{"num_hidden_layers": 19, "hidden_size": 320, "num_attention_heads": 8, "num_key_value_heads": 8, "head_dim": 64, "intermediate_size": 960, "vocab_size": 3832, "hidden_act": "tanh_gelu", "norm": "rmsnorm", "norm_place": "pre", "norm_eps": 1e-05, "positions": "learned", "qk_norm": false, "attn_scale": 0.125, "bias": "all", "tie_word_embeddings": true, "parallel_block": false, "init": "trunc", "init_std_qkv": 0.0177, "init_std_o": 0.00288, "init_std_up": 0.0177, "init_std_down": 0.00288, "init_out_by_depth": true, "optimizer": "adamw", "learning_rate": 0.00199, "lr_mult_o": 1.67, "beta1": 0.95, "beta2": 0.99, "lr_head": 0.0045, "max_grad_norm": 1.0, "warmup_steps": 409, "schedule": "wsd", "decay_fraction": 0.861, "decay_shape": "linear", "final_lr_fraction": 0.0, "batch_tokens": 65536, "max_seq_len": 512, "doc_mask": true, "train_tokens": 334200000, "max_steps": 5100, "dataset": "wikipedia_en"}
Each number is 200 + 40 x the weight over its row's rms, rounded and kept within 0 to 999. Layers, rows and columns count from 0. The size before them is the row's rms in percent of the matrix's.

# layer 5 attention key, 512x320, rms 0.0434, rows 0-172, columns 240-279
099,168,187,248,212,207,262,190,186,174,205,164,179,267,219,164,199,179,270,145,242,191,189,208,217,192,173,188,257,246,157,223,236,228,132,213,174,144,242,234,205
096,168,237,208,203,103,160,211,150,227,124,201,180,179,224,208,146,229,237,217,185,195,238,189,217,236,243,171,198,139,184,139,135,156,241,178,214,219,131,216,207
118,242,211,216,212,234,199,209,205,183,267,234,214,217,220,252,205,168,195,218,181,181,200,147,233,203,216,179,224,244,246,213,212,233,205,228,170,196,201,203,209
115,141,212,160,209,163,209,191,199,205,244,167,203,191,207,181,206,221,191,195,177,171,185,229,184,200,174,187,198,247,209,186,236,196,171,215,212,205,148,207,186
089,150,241,208,181,211,242,171,246,230,279,189,273,222,156,195,259,196,179,276,189,191,153,209,217,201,135,229,195,235,206,144,306,203,213,234,189,181,162,199,205
104,185,196,217,214,243,238,207,297,186,233,247,173,172,199,269,201,188,258,142,200,260,114,188,181,231,162,183,187,200,240,234,225,152,156,182,210,192,199,155,199
097,135,203,140,139,231,181,194,200,195,152,200,204,191,171,242,272,204,125,176,177,238,224,203,211,217,247,227,125,267,199,122,208,228,196,164,190,193,202,195,221
114,185,215,155,180,162,178,164,196,215,192,221,216,180,183,116,165,219,142,169,183,186,181,238,177,212,200,216,170,239,172,200,214,231,223,193,234,200,213,247,186
115,225,241,213,186,195,195,229,195,179,225,200,218,213,201,267,211,183,241,212,208,183,220,165,223,197,262,170,205,211,206,176,188,198,224,205,165,193,199,160,188
126,196,166,181,195,243,229,201,223,223,182,224,175,192,187,137,237,236,199,193,192,214,157,231,166,216,143,253,184,162,221,215,208,189,226,172,211,162,175,205,207
117,239,177,200,235,233,192,230,178,185,181,182,156,203,206,188,222,206,207,225,232,262,215,206,207,200,162,210,229,135,229,264,141,148,216,188,202,154,212,172,170
113,235,235,214,181,225,162,249,223,181,193,223,195,194,196,258,166,159,187,237,189,215,204,183,185,187,198,164,191,171,207,242,154,225,235,179,170,272,202,181,217
094,176,224,194,233,204,217,194,176,152,183,276,209,206,284,201,238,154,234,232,157,160,192,166,178,157,168,130,210,216,209,286,193,202,198,213,225,236,233,220,227
122,239,222,197,191,209,171,211,209,187,223,241,213,190,192,250,192,168,183,230,191,181,207,153,237,209,218,200,199,187,228,198,209,198,234,208,184,245,197,194,215
115,236,183,201,192,221,194,213,191,203,226,227,204,180,248,245,196,205,216,232,193,215,181,169,219,210,217,170,195,177,201,230,141,197,187,202,183,206,216,163,181
097,177,223,142,168,145,126,212,196,233,185,236,149,230,207,159,241,193,111,113,132,162,234,240,181,175,228,206,163,205,239,76,204,192,226,187,221,257,246,217,178
124,184,152,166,209,229,203,173,195,221,165,202,192,199,185,160,183,222,200,188,208,217,190,227,157,194,168,228,174,178,187,217,217,185,190,209,214,182,188,234,196
104,165,168,142,208,191,172,192,212,206,151,150,208,187,171,145,169,240,143,179,200,215,207,239,172,218,197,214,164,176,192,190,213,210,182,191,245,200,199,211,217
099,229,218,169,144,246,172,163,225,251,251,157,159,164,141,218,209,180,131,215,193,222,115,202,180,216,146,203,216,289,231,182,261,224,231,167,191,210,203,136,194
106,234,215,227,206,233,207,148,180,194,176,312,193,191,219,146,174,185,162,195,196,182,223,188,211,202,161,217,213,176,208,334,195,230,238,192,196,236,232,243,223
112,231,200,158,176,233,153,235,240,240,211,160,191,157,183,210,240,174,148,178,172,226,174,194,207,188,183,219,174,243,200,154,200,185,205,208,221,273,199,178,247
125,225,218,213,189,203,172,241,210,195,251,207,196,181,221,272,214,198,243,221,206,181,190,169,252,203,221,184,199,219,215,167,175,211,230,191,185,212,211,173,191
130,187,162,205,218,224,220,168,207,191,139,192,202,195,196,147,200,220,180,197,201,220,220,245,141,193,190,211,187,176,170,252,215,192,192,196,191,183,211,257,208
116,180,153,198,215,216,223,190,204,222,164,184,191,191,199,128,236,223,177,182,198,189,197,213,176,185,187,246,187,171,195,220,244,190,167,202,225,205,182,225,233
103,208,174,156,179,230,145,191,177,241,193,158,141,158,185,175,240,273,137,193,154,231,109,202,204,226,171,219,153,134,307,124,191,189,186,173,248,195,206,146,183
090,298,169,244,189,240,195,252,188,235,220,186,235,221,156,207,257,143,164,196,229,260,241,213,223,151,150,201,206,181,201,267,163,214,207,252,179,178,226,180,156
085,197,237,197,219,310,273,193,193,181,218,245,163,209,168,295,182,166,266,137,241,280,171,211,149,211,171,139,214,233,160,254,260,204,195,131,188,212,330,180,207
127,195,223,131,195,193,186,182,224,215,228,211,221,150,183,167,175,200,160,167,165,188,144,210,157,212,179,228,156,257,237,169,239,221,194,183,232,219,189,208,194
125,180,151,191,228,247,218,173,207,203,162,192,188,184,190,117,222,209,171,175,203,196,187,246,170,185,166,206,192,181,175,262,205,179,167,182,213,180,212,240,208
118,228,236,209,187,206,181,241,209,213,265,205,194,209,211,250,252,197,197,230,189,182,185,163,236,191,212,196,210,210,240,188,192,204,222,202,189,188,198,181,224
138,172,141,212,228,218,226,155,206,191,131,194,201,189,190,150,189,229,186,167,210,227,197,261,143,178,165,214,183,174,162,269,213,184,172,219,184,193,210,225,197
115,183,179,145,223,151,202,217,170,191,115,207,196,198,192,116,176,247,205,160,180,187,225,229,166,191,204,203,166,141,187,162,193,175,206,186,241,214,214,210,183
117,221,252,203,161,170,182,211,213,203,247,185,189,208,194,269,183,166,194,203,204,174,217,165,254,194,223,179,213,244,200,160,185,200,226,200,171,223,203,148,181
097,242,204,190,172,213,130,177,234,236,242,155,224,163,135,283,192,195,166,216,218,287,179,151,216,209,158,217,230,247,223,136,238,239,258,187,134,261,175,177,221
088,257,172,218,213,277,177,169,187,188,219,181,121,233,239,207,159,181,169,142,257,202,173,182,229,192,207,167,218,193,195,220,179,256,169,181,179,181,299,177,211
123,229,212,178,188,169,132,168,247,190,234,226,201,172,155,268,112,176,193,222,177,242,220,131,219,193,258,193,188,250,227,191,180,230,231,206,207,263,217,189,184
122,183,152,174,213,197,222,158,193,234,148,210,192,187,193,140,191,219,159,195,220,230,219,257,157,198,191,216,178,164,167,220,213,188,190,199,217,201,201,239,209
112,218,162,148,236,241,168,168,206,227,187,229,201,163,188,148,198,209,142,197,217,184,197,221,156,212,153,232,180,175,195,264,229,224,208,197,228,231,218,229,206
116,179,154,178,239,196,222,196,187,206,232,211,216,196,244,223,248,210,243,184,146,193,162,177,189,182,177,193,199,245,219,228,229,174,152,221,224,216,191,203,223
114,239,174,215,199,247,194,200,196,184,178,227,232,148,202,287,157,172,205,224,216,228,250,181,203,197,213,172,177,169,201,259,135,180,225,191,185,249,165,184,229
110,190,182,174,224,310,222,198,237,207,262,171,208,184,230,210,284,186,321,225,199,211,126,242,170,255,155,157,208,197,161,263,243,194,197,175,215,182,228,206,235
097,170,185,180,177,156,162,209,194,194,120,230,153,185,203,156,209,233,175,224,152,202,187,187,220,191,289,208,156,178,220,151,132,153,200,158,213,229,181,198,190
106,227,231,239,195,244,189,197,207,163,249,222,181,204,205,250,235,152,198,219,186,218,196,157,199,206,197,176,196,227,232,237,159,195,223,197,152,200,240,164,207
103,245,227,217,183,189,186,198,224,177,190,216,195,165,171,155,170,199,169,210,173,189,239,189,235,174,227,246,237,180,259,195,194,217,210,212,177,194,177,176,158
100,238,193,165,166,253,168,238,211,258,244,226,207,178,171,186,265,204,137,250,169,215,160,204,215,179,167,212,176,153,248,198,161,149,251,211,206,250,210,157,233
119,152,164,202,228,209,229,179,169,215,141,190,195,204,194,137,201,195,199,164,218,204,196,235,157,183,162,199,185,174,157,255,215,202,164,188,203,169,209,226,187
093,188,180,176,175,145,157,235,237,248,142,108,234,199,210,174,193,232,185,245,212,158,239,192,219,163,263,206,174,171,178,85,183,204,207,211,212,219,160,217,193
124,167,195,138,186,226,220,182,204,225,230,185,198,174,205,203,231,217,203,182,189,211,130,221,168,220,134,231,181,222,207,157,230,172,189,193,244,186,188,200,197
119,224,239,203,186,179,182,231,211,193,253,202,216,195,200,265,192,191,212,216,182,188,194,163,236,218,224,191,233,230,222,151,185,218,222,219,179,215,185,174,191
103,261,154,162,193,277,183,192,211,191,200,292,189,153,221,222,220,201,145,205,154,229,174,189,183,199,206,184,137,130,254,252,175,196,226,171,273,222,219,227,236
116,263,188,218,195,230,182,230,244,175,189,267,204,204,217,198,205,195,236,204,205,215,252,186,238,202,244,189,187,159,188,246,140,191,231,198,166,226,214,172,232
107,176,205,131,217,173,186,188,202,197,226,160,200,168,199,156,149,231,203,135,161,207,184,193,188,201,222,186,191,259,229,82,237,216,212,191,222,229,197,177,178
097,237,188,156,198,222,170,137,182,198,154,263,260,149,183,223,93,209,115,146,195,219,226,207,185,221,232,239,121,196,258,242,214,231,227,181,239,298,230,220,204
122,215,255,233,168,213,172,233,211,194,264,191,214,198,198,255,202,167,209,227,187,206,203,162,240,205,235,168,222,229,217,157,172,217,222,198,176,226,181,176,216
093,148,225,200,202,229,204,276,182,198,200,182,177,178,216,211,252,208,305,235,202,220,248,216,218,240,236,169,209,132,172,162,163,176,189,157,154,171,149,192,209
131,212,241,200,170,180,171,227,198,206,250,196,211,205,189,264,194,174,215,229,175,181,213,159,234,211,246,191,200,201,223,166,195,225,221,192,173,215,198,181,201
124,245,258,205,198,199,174,235,217,203,275,215,215,198,200,278,199,189,219,218,178,193,192,134,249,223,214,187,209,228,222,158,194,225,245,209,173,211,206,149,187
129,188,203,146,212,207,203,176,242,226,178,247,197,186,193,126,181,200,166,173,197,210,189,225,168,208,188,239,163,192,172,208,206,198,211,165,211,215,209,238,210
105,219,216,269,230,234,215,208,194,173,229,232,177,251,203,259,180,162,235,235,234,213,213,194,206,216,206,171,241,240,203,255,163,232,206,197,152,151,232,211,182
126,184,156,186,226,239,199,204,219,231,180,208,194,170,203,151,210,196,172,174,201,222,167,212,154,197,144,225,184,181,187,249,226,189,194,198,220,202,189,224,221
114,185,188,152,212,246,201,204,196,228,203,256,157,193,228,127,240,194,180,172,179,188,154,218,171,213,165,220,156,178,216,253,197,203,215,175,242,166,225,213,219
111,248,209,232,224,264,223,181,219,156,228,240,192,174,229,155,101,155,292,175,232,157,235,206,185,199,163,185,250,195,200,349,202,242,228,215,202,224,249,199,180
099,205,157,146,206,204,171,278,183,213,190,150,215,152,193,274,244,232,97,236,157,266,203,174,234,180,223,217,132,151,282,168,139,120,156,215,214,220,144,148,192
104,198,179,194,208,221,196,144,214,196,218,274,209,211,218,139,226,188,191,141,206,183,192,226,201,220,171,248,183,215,217,258,218,228,207,210,220,183,211,249,205
105,193,191,302,207,205,177,218,199,148,204,178,187,182,183,211,175,195,257,182,235,186,180,212,223,227,166,208,165,234,158,177,243,143,147,212,140,175,156,158,251
104,203,200,203,229,166,243,265,166,186,198,245,225,215,169,134,252,203,182,190,195,221,195,260,199,179,198,193,202,189,201,212,213,174,215,231,251,211,188,210,206
123,177,203,185,249,176,209,224,195,208,148,231,202,249,202,178,222,194,165,184,196,171,192,199,219,236,178,195,159,153,197,226,188,167,226,184,226,235,216,217,188
104,177,209,199,186,218,252,227,174,222,219,263,193,242,173,231,182,221,150,202,230,228,194,146,240,185,189,228,212,159,242,155,158,210,270,168,288,234,135,216,248
099,223,186,193,174,207,180,179,232,189,206,210,187,179,178,234,186,165,231,248,203,200,189,168,173,180,255,244,215,212,189,202,214,219,164,188,142,194,190,201,224
121,187,197,180,249,187,228,207,198,202,185,220,212,231,168,177,244,194,162,191,183,175,216,205,207,218,173,185,158,161,190,226,209,189,217,193,244,214,204,199,157
107,205,184,215,214,166,191,203,226,209,196,173,172,185,169,169,235,210,193,200,205,160,179,234,226,273,188,167,182,250,158,173,261,181,211,245,125,199,251,207,182
096,222,221,220,206,164,196,209,201,217,182,204,174,223,205,225,201,189,147,140,167,224,199,186,206,268,185,208,155,174,214,191,200,194,157,186,192,213,177,268,208
094,234,135,203,182,243,246,246,224,123,211,244,194,147,194,155,216,135,296,212,176,189,251,256,159,152,245,240,238,195,169,231,227,183,183,234,211,215,161,232,231
097,270,195,177,166,188,166,144,192,176,203,253,248,173,192,250,227,184,301,236,201,178,168,166,233,170,218,212,217,200,260,251,207,269,205,219,264,267,193,203,183
097,198,208,190,193,142,253,217,206,190,193,214,191,245,132,214,215,191,153,155,199,220,197,201,227,136,197,222,187,178,217,178,218,178,229,197,259,248,134,222,215
090,210,171,198,152,210,231,220,175,216,246,239,167,137,190,243,186,241,165,224,202,197,173,171,182,172,222,223,188,236,158,179,248,225,194,185,132,121,211,140,231
102,187,216,207,209,181,203,201,185,219,186,200,207,227,203,182,219,234,161,148,186,180,192,211,195,226,188,201,168,200,219,222,219,184,246,200,235,211,186,215,204
108,245,177,210,167,214,210,216,206,172,192,232,217,200,171,220,191,185,270,282,257,159,177,166,191,161,199,193,240,200,195,187,165,228,216,231,183,226,186,164,222
100,233,222,182,183,166,307,229,170,205,149,260,219,246,188,167,199,156,166,215,206,234,184,145,195,87,217,211,223,112,226,214,154,177,270,211,335,251,167,205,214
082,187,188,219,233,147,271,274,169,200,161,245,223,203,205,157,257,196,232,169,190,154,182,223,243,193,200,168,196,176,163,215,194,164,218,221,307,216,192,222,199
105,187,195,246,197,224,181,236,216,191,190,176,180,201,211,249,156,177,227,222,243,208,204,175,198,217,199,194,218,216,178,161,172,224,206,201,131,181,206,172,212
117,195,182,210,262,182,202,212,183,207,157,197,206,229,206,166,213,206,161,192,180,164,212,200,200,234,172,193,160,171,211,259,191,192,206,196,231,214,206,208,168
111,194,253,215,199,128,211,128,226,236,174,186,171,222,215,187,177,224,84,173,200,163,176,147,245,277,203,222,169,183,162,146,188,171,173,150,177,235,194,267,199
099,166,196,233,207,195,190,191,245,199,209,223,149,165,202,253,124,211,144,146,192,193,247,189,207,219,187,184,198,178,192,186,170,230,157,157,147,115,196,202,178
107,182,233,191,211,158,239,227,203,203,208,219,207,210,165,171,238,217,151,182,159,189,192,226,239,194,172,197,175,200,188,218,206,144,237,217,222,240,209,217,192
100,186,227,173,195,144,145,168,218,248,237,169,164,190,182,218,202,245,115,159,196,189,186,156,258,236,174,225,166,234,210,130,186,213,154,165,189,212,215,242,160
121,204,192,214,150,235,194,175,200,211,254,194,187,156,214,223,171,189,245,216,214,220,186,209,173,180,209,212,252,232,230,154,203,229,192,217,159,174,166,177,238
109,255,134,212,199,230,255,210,196,177,202,231,188,156,186,191,204,173,285,235,223,233,229,203,201,150,244,212,246,204,173,191,191,197,197,247,177,169,190,176,247
110,193,171,206,261,171,216,231,173,195,135,231,218,218,194,154,261,185,186,184,180,184,208,223,195,200,187,171,177,177,188,243,223,158,215,219,219,225,196,194,184
091,170,189,170,204,192,188,111,245,201,271,180,180,239,181,184,211,207,239,188,232,154,214,250,264,189,194,201,224,191,169,160,244,173,192,183,202,244,227,214,156
109,212,201,212,202,171,189,238,195,188,156,260,223,145,159,287,229,205,225,213,210,138,166,205,208,272,209,181,171,228,241,221,209,250,158,214,129,238,213,200,226
086,191,190,224,193,161,229,176,190,206,223,208,144,261,122,172,186,206,206,244,174,197,187,168,208,131,245,221,211,186,156,166,228,175,245,196,194,243,236,206,154
098,217,199,178,184,226,151,192,205,195,185,208,206,189,218,246,187,196,241,257,248,214,231,161,219,175,196,216,232,197,201,186,188,248,199,207,164,178,237,190,210
099,192,227,158,184,163,225,199,177,222,222,247,193,166,175,247,238,215,133,189,153,226,205,211,215,183,220,239,182,222,270,169,241,186,198,227,212,230,146,175,216
098,222,166,215,193,232,207,222,158,198,218,190,234,236,226,198,211,166,213,233,227,223,205,212,219,149,218,238,229,153,187,181,168,172,211,222,237,227,161,136,230
097,205,210,211,223,145,292,243,179,200,232,239,191,234,160,174,229,197,186,177,199,171,189,224,270,158,187,214,179,176,205,173,227,163,210,230,258,212,164,217,210
081,227,201,215,202,252,156,153,228,195,231,182,151,167,231,118,236,211,181,214,189,224,177,165,135,160,203,230,186,240,150,173,208,136,205,236,124,184,217,159,233
105,215,175,206,190,216,222,212,223,178,201,183,186,232,198,201,159,180,218,211,238,200,237,155,219,140,205,206,245,199,188,174,152,218,191,181,213,186,213,169,224
113,197,167,239,208,247,243,200,209,160,189,193,203,247,221,203,131,179,241,202,185,259,235,223,190,155,215,212,222,133,202,256,207,182,188,162,274,183,186,279,190
103,215,185,183,220,227,161,263,210,169,195,195,229,160,155,207,200,167,249,198,207,247,260,240,170,158,186,178,236,194,269,216,165,250,237,217,135,157,219,157,183
113,238,203,195,215,272,158,184,180,139,201,156,201,175,252,214,190,194,286,223,196,197,230,250,133,216,206,204,240,200,200,266,217,248,119,190,200,132,229,225,197
100,179,210,210,181,234,172,112,249,167,199,165,179,225,231,248,135,199,203,209,221,197,205,148,230,224,197,209,209,197,177,177,169,265,181,135,179,179,233,244,170
107,211,193,215,174,208,192,161,231,213,217,201,206,175,174,260,173,179,232,215,220,196,214,214,197,215,233,221,218,228,172,187,199,243,162,198,172,206,202,204,215
109,210,201,234,189,222,209,246,194,176,203,242,247,167,143,284,153,198,252,253,195,157,199,222,231,205,202,179,223,214,263,211,169,255,212,218,157,219,176,168,201
102,220,220,182,210,169,172,175,208,223,156,248,190,259,125,255,229,178,158,225,207,190,183,158,348,195,220,247,196,169,176,156,234,171,206,215,161,262,217,194,170
094,236,176,197,177,219,220,209,207,208,223,184,170,177,231,191,184,229,216,152,238,196,232,250,169,157,220,192,224,151,166,200,241,143,166,217,201,192,149,230,262
113,149,224,168,217,215,164,190,214,232,204,161,189,250,200,179,187,229,79,132,182,215,223,174,200,209,185,216,182,181,238,185,214,174,228,169,225,199,162,246,195
109,134,185,144,182,179,278,144,245,241,197,206,168,217,200,161,176,170,144,204,171,249,198,176,165,132,240,218,201,169,187,169,228,170,242,164,164,204,197,246,183
115,254,169,229,215,272,189,252,184,152,217,234,234,153,195,212,195,156,310,218,204,217,242,268,187,135,211,192,227,189,265,236,184,231,188,254,205,190,156,176,226
112,182,213,190,255,194,223,196,201,181,158,193,214,233,192,184,230,203,162,169,188,161,227,200,220,211,195,169,141,181,200,263,189,188,181,193,232,200,223,206,146
088,203,204,192,233,198,231,212,206,182,223,199,224,216,152,241,192,208,199,136,223,169,283,262,284,208,182,179,203,211,253,229,172,267,214,174,309,233,213,222,167
105,193,217,171,215,180,168,177,219,225,217,130,178,208,236,179,212,243,99,129,183,219,220,207,195,233,159,204,173,187,208,186,202,177,177,144,187,151,214,231,153
116,192,176,203,190,233,167,180,172,158,210,210,233,176,215,213,211,197,287,227,241,209,204,224,216,211,215,184,219,225,210,216,183,250,213,209,159,218,207,190,190
106,176,212,183,225,190,225,189,185,211,174,205,232,252,214,187,219,211,183,151,188,187,208,210,194,205,183,177,154,190,220,242,209,218,202,193,233,235,219,219,177
114,167,187,179,240,185,228,213,176,219,164,222,213,201,198,186,230,214,154,180,189,190,201,190,207,196,189,169,150,171,215,249,209,203,225,198,233,209,213,205,155
114,193,186,206,232,187,229,209,188,207,173,188,221,222,181,184,218,205,157,187,178,175,225,212,205,205,199,176,171,176,190,256,201,176,195,194,235,215,199,236,176
098,203,230,207,172,131,272,145,191,241,195,250,215,247,164,255,167,220,144,213,203,196,157,172,259,225,194,216,186,186,197,195,205,218,216,192,236,274,200,235,176
117,220,168,217,210,257,166,175,207,157,224,166,216,209,207,234,189,187,294,219,216,198,230,208,209,228,210,186,209,216,195,235,172,226,178,189,184,192,211,203,190
109,186,244,169,192,219,243,217,180,224,188,242,233,255,170,228,227,173,176,195,228,207,217,203,210,169,176,232,195,162,213,189,189,212,244,190,291,267,197,232,221
117,209,217,212,130,215,177,185,223,216,251,194,195,190,207,225,164,194,246,207,219,216,192,205,173,186,198,238,239,230,204,148,228,225,197,204,170,200,181,200,224
117,207,165,223,151,218,165,216,195,184,249,180,211,156,216,223,194,210,250,203,212,228,202,207,190,164,212,193,260,224,206,162,207,217,200,219,171,176,191,184,236
101,222,172,252,170,196,194,232,186,176,221,202,201,177,203,219,190,220,256,216,220,264,192,165,210,176,228,213,220,214,184,158,171,202,223,199,182,211,169,175,244
105,226,172,205,192,209,192,247,143,194,178,248,207,197,164,235,220,173,265,263,219,227,199,184,207,165,204,189,209,198,174,216,191,225,207,235,172,210,222,172,223
100,199,171,230,194,254,127,191,230,195,248,139,144,189,237,136,165,173,258,192,249,202,197,188,193,251,173,171,202,260,166,147,199,204,178,209,107,152,204,193,240
105,212,188,194,172,216,196,175,214,185,211,185,201,183,198,225,187,161,237,229,232,202,218,200,207,202,224,221,222,230,199,171,187,218,168,209,151,186,205,184,191
121,202,196,154,174,200,241,250,151,257,190,267,221,205,157,191,258,215,185,191,232,255,205,201,204,213,203,256,231,170,215,195,183,218,241,223,252,252,187,238,254
103,200,224,204,210,191,245,202,203,210,191,223,194,202,192,181,214,225,158,170,176,182,179,234,204,205,163,180,158,175,210,228,216,166,225,221,210,225,191,221,183
110,225,170,220,155,204,207,211,193,193,204,194,182,168,231,201,178,196,233,211,217,234,192,203,189,189,232,218,222,217,186,157,199,213,216,196,157,172,184,212,225
066,224,179,173,212,268,164,214,268,195,251,230,183,143,125,186,197,297,177,207,230,230,189,197,236,231,222,215,197,246,167,209,232,207,274,193,184,174,203,156,226
084,203,169,210,206,216,202,121,157,161,164,242,213,342,210,217,175,173,216,190,238,222,226,161,234,117,211,207,153,227,166,185,182,210,229,228,183,226,224,224,211
068,208,217,199,177,109,227,204,102,270,182,219,265,277,208,180,186,208,185,169,183,186,145,223,159,234,240,125,132,202,173,148,218,210,191,202,204,247,239,172,221
066,260,158,202,208,166,263,193,149,228,186,218,170,210,224,198,251,206,218,244,162,217,172,273,217,121,271,150,213,183,177,259,199,174,230,165,179,146,228,185,214
079,187,184,209,244,176,183,178,221,245,188,207,186,211,204,245,143,232,233,261,246,196,273,221,218,165,261,191,189,157,160,253,195,197,271,225,139,182,190,184,212
064,175,149,208,219,184,219,164,172,166,203,151,198,168,218,182,188,236,216,147,226,219,256,118,239,185,157,170,186,279,185,208,164,229,248,215,208,179,210,141,238
072,151,212,182,207,221,79,225,212,217,240,141,207,150,147,209,151,162,193,231,245,217,251,163,221,216,143,221,205,194,241,158,208,215,225,153,250,204,168,189,182
086,226,195,243,186,234,233,224,146,148,189,199,217,257,227,214,242,218,254,124,221,222,127,195,178,178,111,109,235,116,153,235,202,197,123,240,235,168,197,167,199
065,177,183,181,206,217,256,247,217,191,159,144,177,105,254,213,179,167,182,208,180,180,238,225,195,225,154,220,248,138,148,194,160,205,126,251,187,91,226,236,186
071,182,213,154,182,163,96,176,236,216,262,194,242,223,144,213,201,159,186,281,174,199,223,144,182,221,277,260,203,269,261,147,197,216,215,133,228,265,148,249,166
075,259,280,178,163,197,151,249,215,188,233,203,238,231,172,170,167,127,162,190,120,196,225,144,178,184,234,252,193,252,224,133,223,205,145,164,228,228,223,196,194
110,177,261,185,168,199,257,239,154,199,212,254,181,185,252,158,236,191,216,146,214,215,242,254,200,193,214,207,241,169,180,205,253,209,226,204,169,108,243,232,249
076,211,238,171,167,172,94,229,225,194,227,190,226,236,142,147,154,118,155,177,217,207,206,108,162,207,149,237,227,222,208,130,201,209,145,194,204,260,200,194,195
078,218,180,205,188,158,184,226,174,197,190,163,229,229,249,201,234,142,181,216,222,189,234,134,144,189,228,161,176,248,187,171,208,186,154,209,283,230,145,198,241
099,154,170,175,234,164,242,136,146,204,150,160,197,132,260,205,215,267,225,149,259,201,224,228,264,197,169,144,145,176,175,255,193,186,247,228,183,184,204,214,174
068,141,194,97,187,216,260,208,161,192,176,173,170,126,211,222,218,172,193,125,81,218,175,221,221,217,155,255,213,291,258,215,200,196,221,139,203,210,153,218,205
121,191,239,214,174,216,274,187,174,191,185,248,162,213,260,158,227,205,230,154,200,211,205,278,199,199,231,177,242,186,168,222,257,227,225,232,196,104,247,239,253
103,136,124,160,246,142,197,142,201,201,145,146,208,144,205,245,179,243,228,163,237,215,219,219,206,197,145,147,138,219,185,235,131,164,215,192,202,240,179,186,163
077,178,195,217,227,238,197,209,137,195,158,183,99,91,222,216,187,262,209,200,274,196,200,290,200,252,163,166,223,85,192,236,170,158,232,201,149,154,217,207,197
068,260,163,178,222,165,209,239,162,224,264,254,190,140,236,177,265,205,140,133,150,227,170,140,179,293,198,195,180,332,155,214,238,188,248,185,225,197,164,211,260
083,243,250,190,159,218,175,270,218,214,227,204,205,271,182,183,199,106,227,180,103,171,205,174,166,218,239,262,228,224,238,164,271,216,182,120,198,189,186,189,211
065,191,234,206,178,183,239,179,211,164,154,282,190,251,153,201,142,213,259,250,263,223,220,234,209,183,204,195,177,110,208,159,194,192,258,182,203,222,208,200,206
063,226,183,180,214,175,208,216,173,192,183,238,274,188,184,194,203,211,137,238,114,161,155,199,199,194,262,172,119,193,263,111,211,197,166,165,245,249,198,246,199
072,195,215,204,181,213,246,202,192,138,212,183,255,256,258,170,242,218,160,148,284,174,172,194,184,210,146,133,206,201,195,166,229,221,135,203,212,212,254,178,175
073,158,204,194,206,212,255,236,157,168,185,251,214,177,186,195,212,276,188,180,92,220,131,279,191,197,169,170,237,198,223,218,171,207,198,208,118,160,241,152,226
070,194,179,273,168,255,242,199,178,162,158,220,260,238,198,160,139,216,261,148,212,182,173,218,157,197,92,181,244,165,197,242,207,274,106,206,224,180,222,176,181
070,198,224,190,201,259,241,203,261,164,236,238,251,279,232,216,190,211,225,140,221,133,144,238,239,133,147,150,220,162,213,214,202,193,132,246,202,187,195,199,218
083,218,197,215,173,184,198,166,207,202,224,232,239,337,255,204,189,226,184,158,310,164,207,179,221,227,211,150,181,228,214,185,195,217,193,210,240,227,256,207,200
091,159,150,169,240,166,252,143,192,221,158,198,181,127,233,230,212,236,209,178,218,194,224,248,293,181,255,177,153,199,193,267,196,203,285,226,180,164,211,189,177
081,245,284,191,178,232,189,251,199,200,202,200,176,254,186,176,184,120,220,218,156,183,203,196,167,236,236,256,243,177,207,124,230,228,149,183,200,200,218,233,219
059,264,183,179,215,107,112,160,216,201,225,175,236,232,207,181,237,263,141,202,249,210,234,170,167,110,174,196,168,358,114,216,240,223,216,187,215,187,254,174,196
078,185,238,178,185,139,207,149,173,245,111,186,151,248,209,235,206,185,227,261,203,158,210,280,164,121,238,230,227,83,212,215,203,177,221,177,159,196,256,262,149
073,223,192,127,204,263,127,262,220,217,280,166,193,232,211,188,183,206,158,146,258,171,221,109,202,232,171,184,175,319,195,159,215,201,174,267,170,229,214,189,240
092,148,166,179,234,165,243,116,189,185,120,172,154,124,245,216,189,246,258,229,212,200,227,298,226,176,219,166,176,135,166,283,143,189,241,182,198,183,219,223,151
107,269,265,191,147,249,197,275,200,210,236,259,156,221,184,158,208,143,183,221,171,222,233,182,161,240,237,288,255,193,215,116,254,219,193,162,181,159,186,200,246
071,195,196,235,215,182,213,141,184,207,170,254,178,109,173,217,117,175,152,226,238,234,271,288,189,288,192,207,224,148,248,258,149,189,289,222,155,201,206,295,184
068,163,194,153,263,159,196,126,143,190,116,168,138,128,236,256,215,254,210,210,250,214,243,221,210,188,153,191,213,182,171,270,131,201,213,207,229,238,195,261,179
112,248,188,220,202,213,143,225,232,215,236,164,263,223,140,247,196,158,158,276,152,172,160,113,164,208,177,218,209,236,227,153,192,216,151,201,225,298,161,180,182
068,184,227,160,179,160,135,215,228,298,285,135,261,167,170,213,253,203,172,184,195,190,178,131,191,227,197,207,181,328,177,172,206,165,174,143,249,210,165,222,228
079,231,163,207,215,146,281,172,226,167,247,255,211,219,232,211,220,215,114,195,176,165,231,187,212,163,239,202,147,296,203,178,200,172,271,167,207,216,189,170,246
072,149,204,156,194,159,165,151,160,178,178,208,215,183,157,212,220,128,179,192,161,186,189,191,156,132,204,204,192,196,227,156,170,200,134,166,271,188,257,270,163
065,160,172,187,195,159,189,134,220,160,195,247,157,244,187,224,213,156,248,213,184,153,252,251,209,166,205,236,207,210,226,235,197,179,252,164,231,234,205,302,205
069,193,207,270,170,157,203,186,142,275,200,215,205,257,194,192,161,187,247,226,208,144,168,220,174,179,257,135,212,164,243,175,218,202,149,180,198,242,229,149,172
071,286,215,225,177,216,223,235,221,190,177,272,242,249,200,112,198,201,198,184,159,201,155,234,204,175,280,185,204,132,174,172,278,127,224,211,144,171,170,169,242
100,247,274,196,140,251,203,283,189,166,229,206,201,248,204,174,215,135,189,204,150,220,206,183,166,203,245,257,272,182,194,128,283,220,165,194,215,196,199,192,229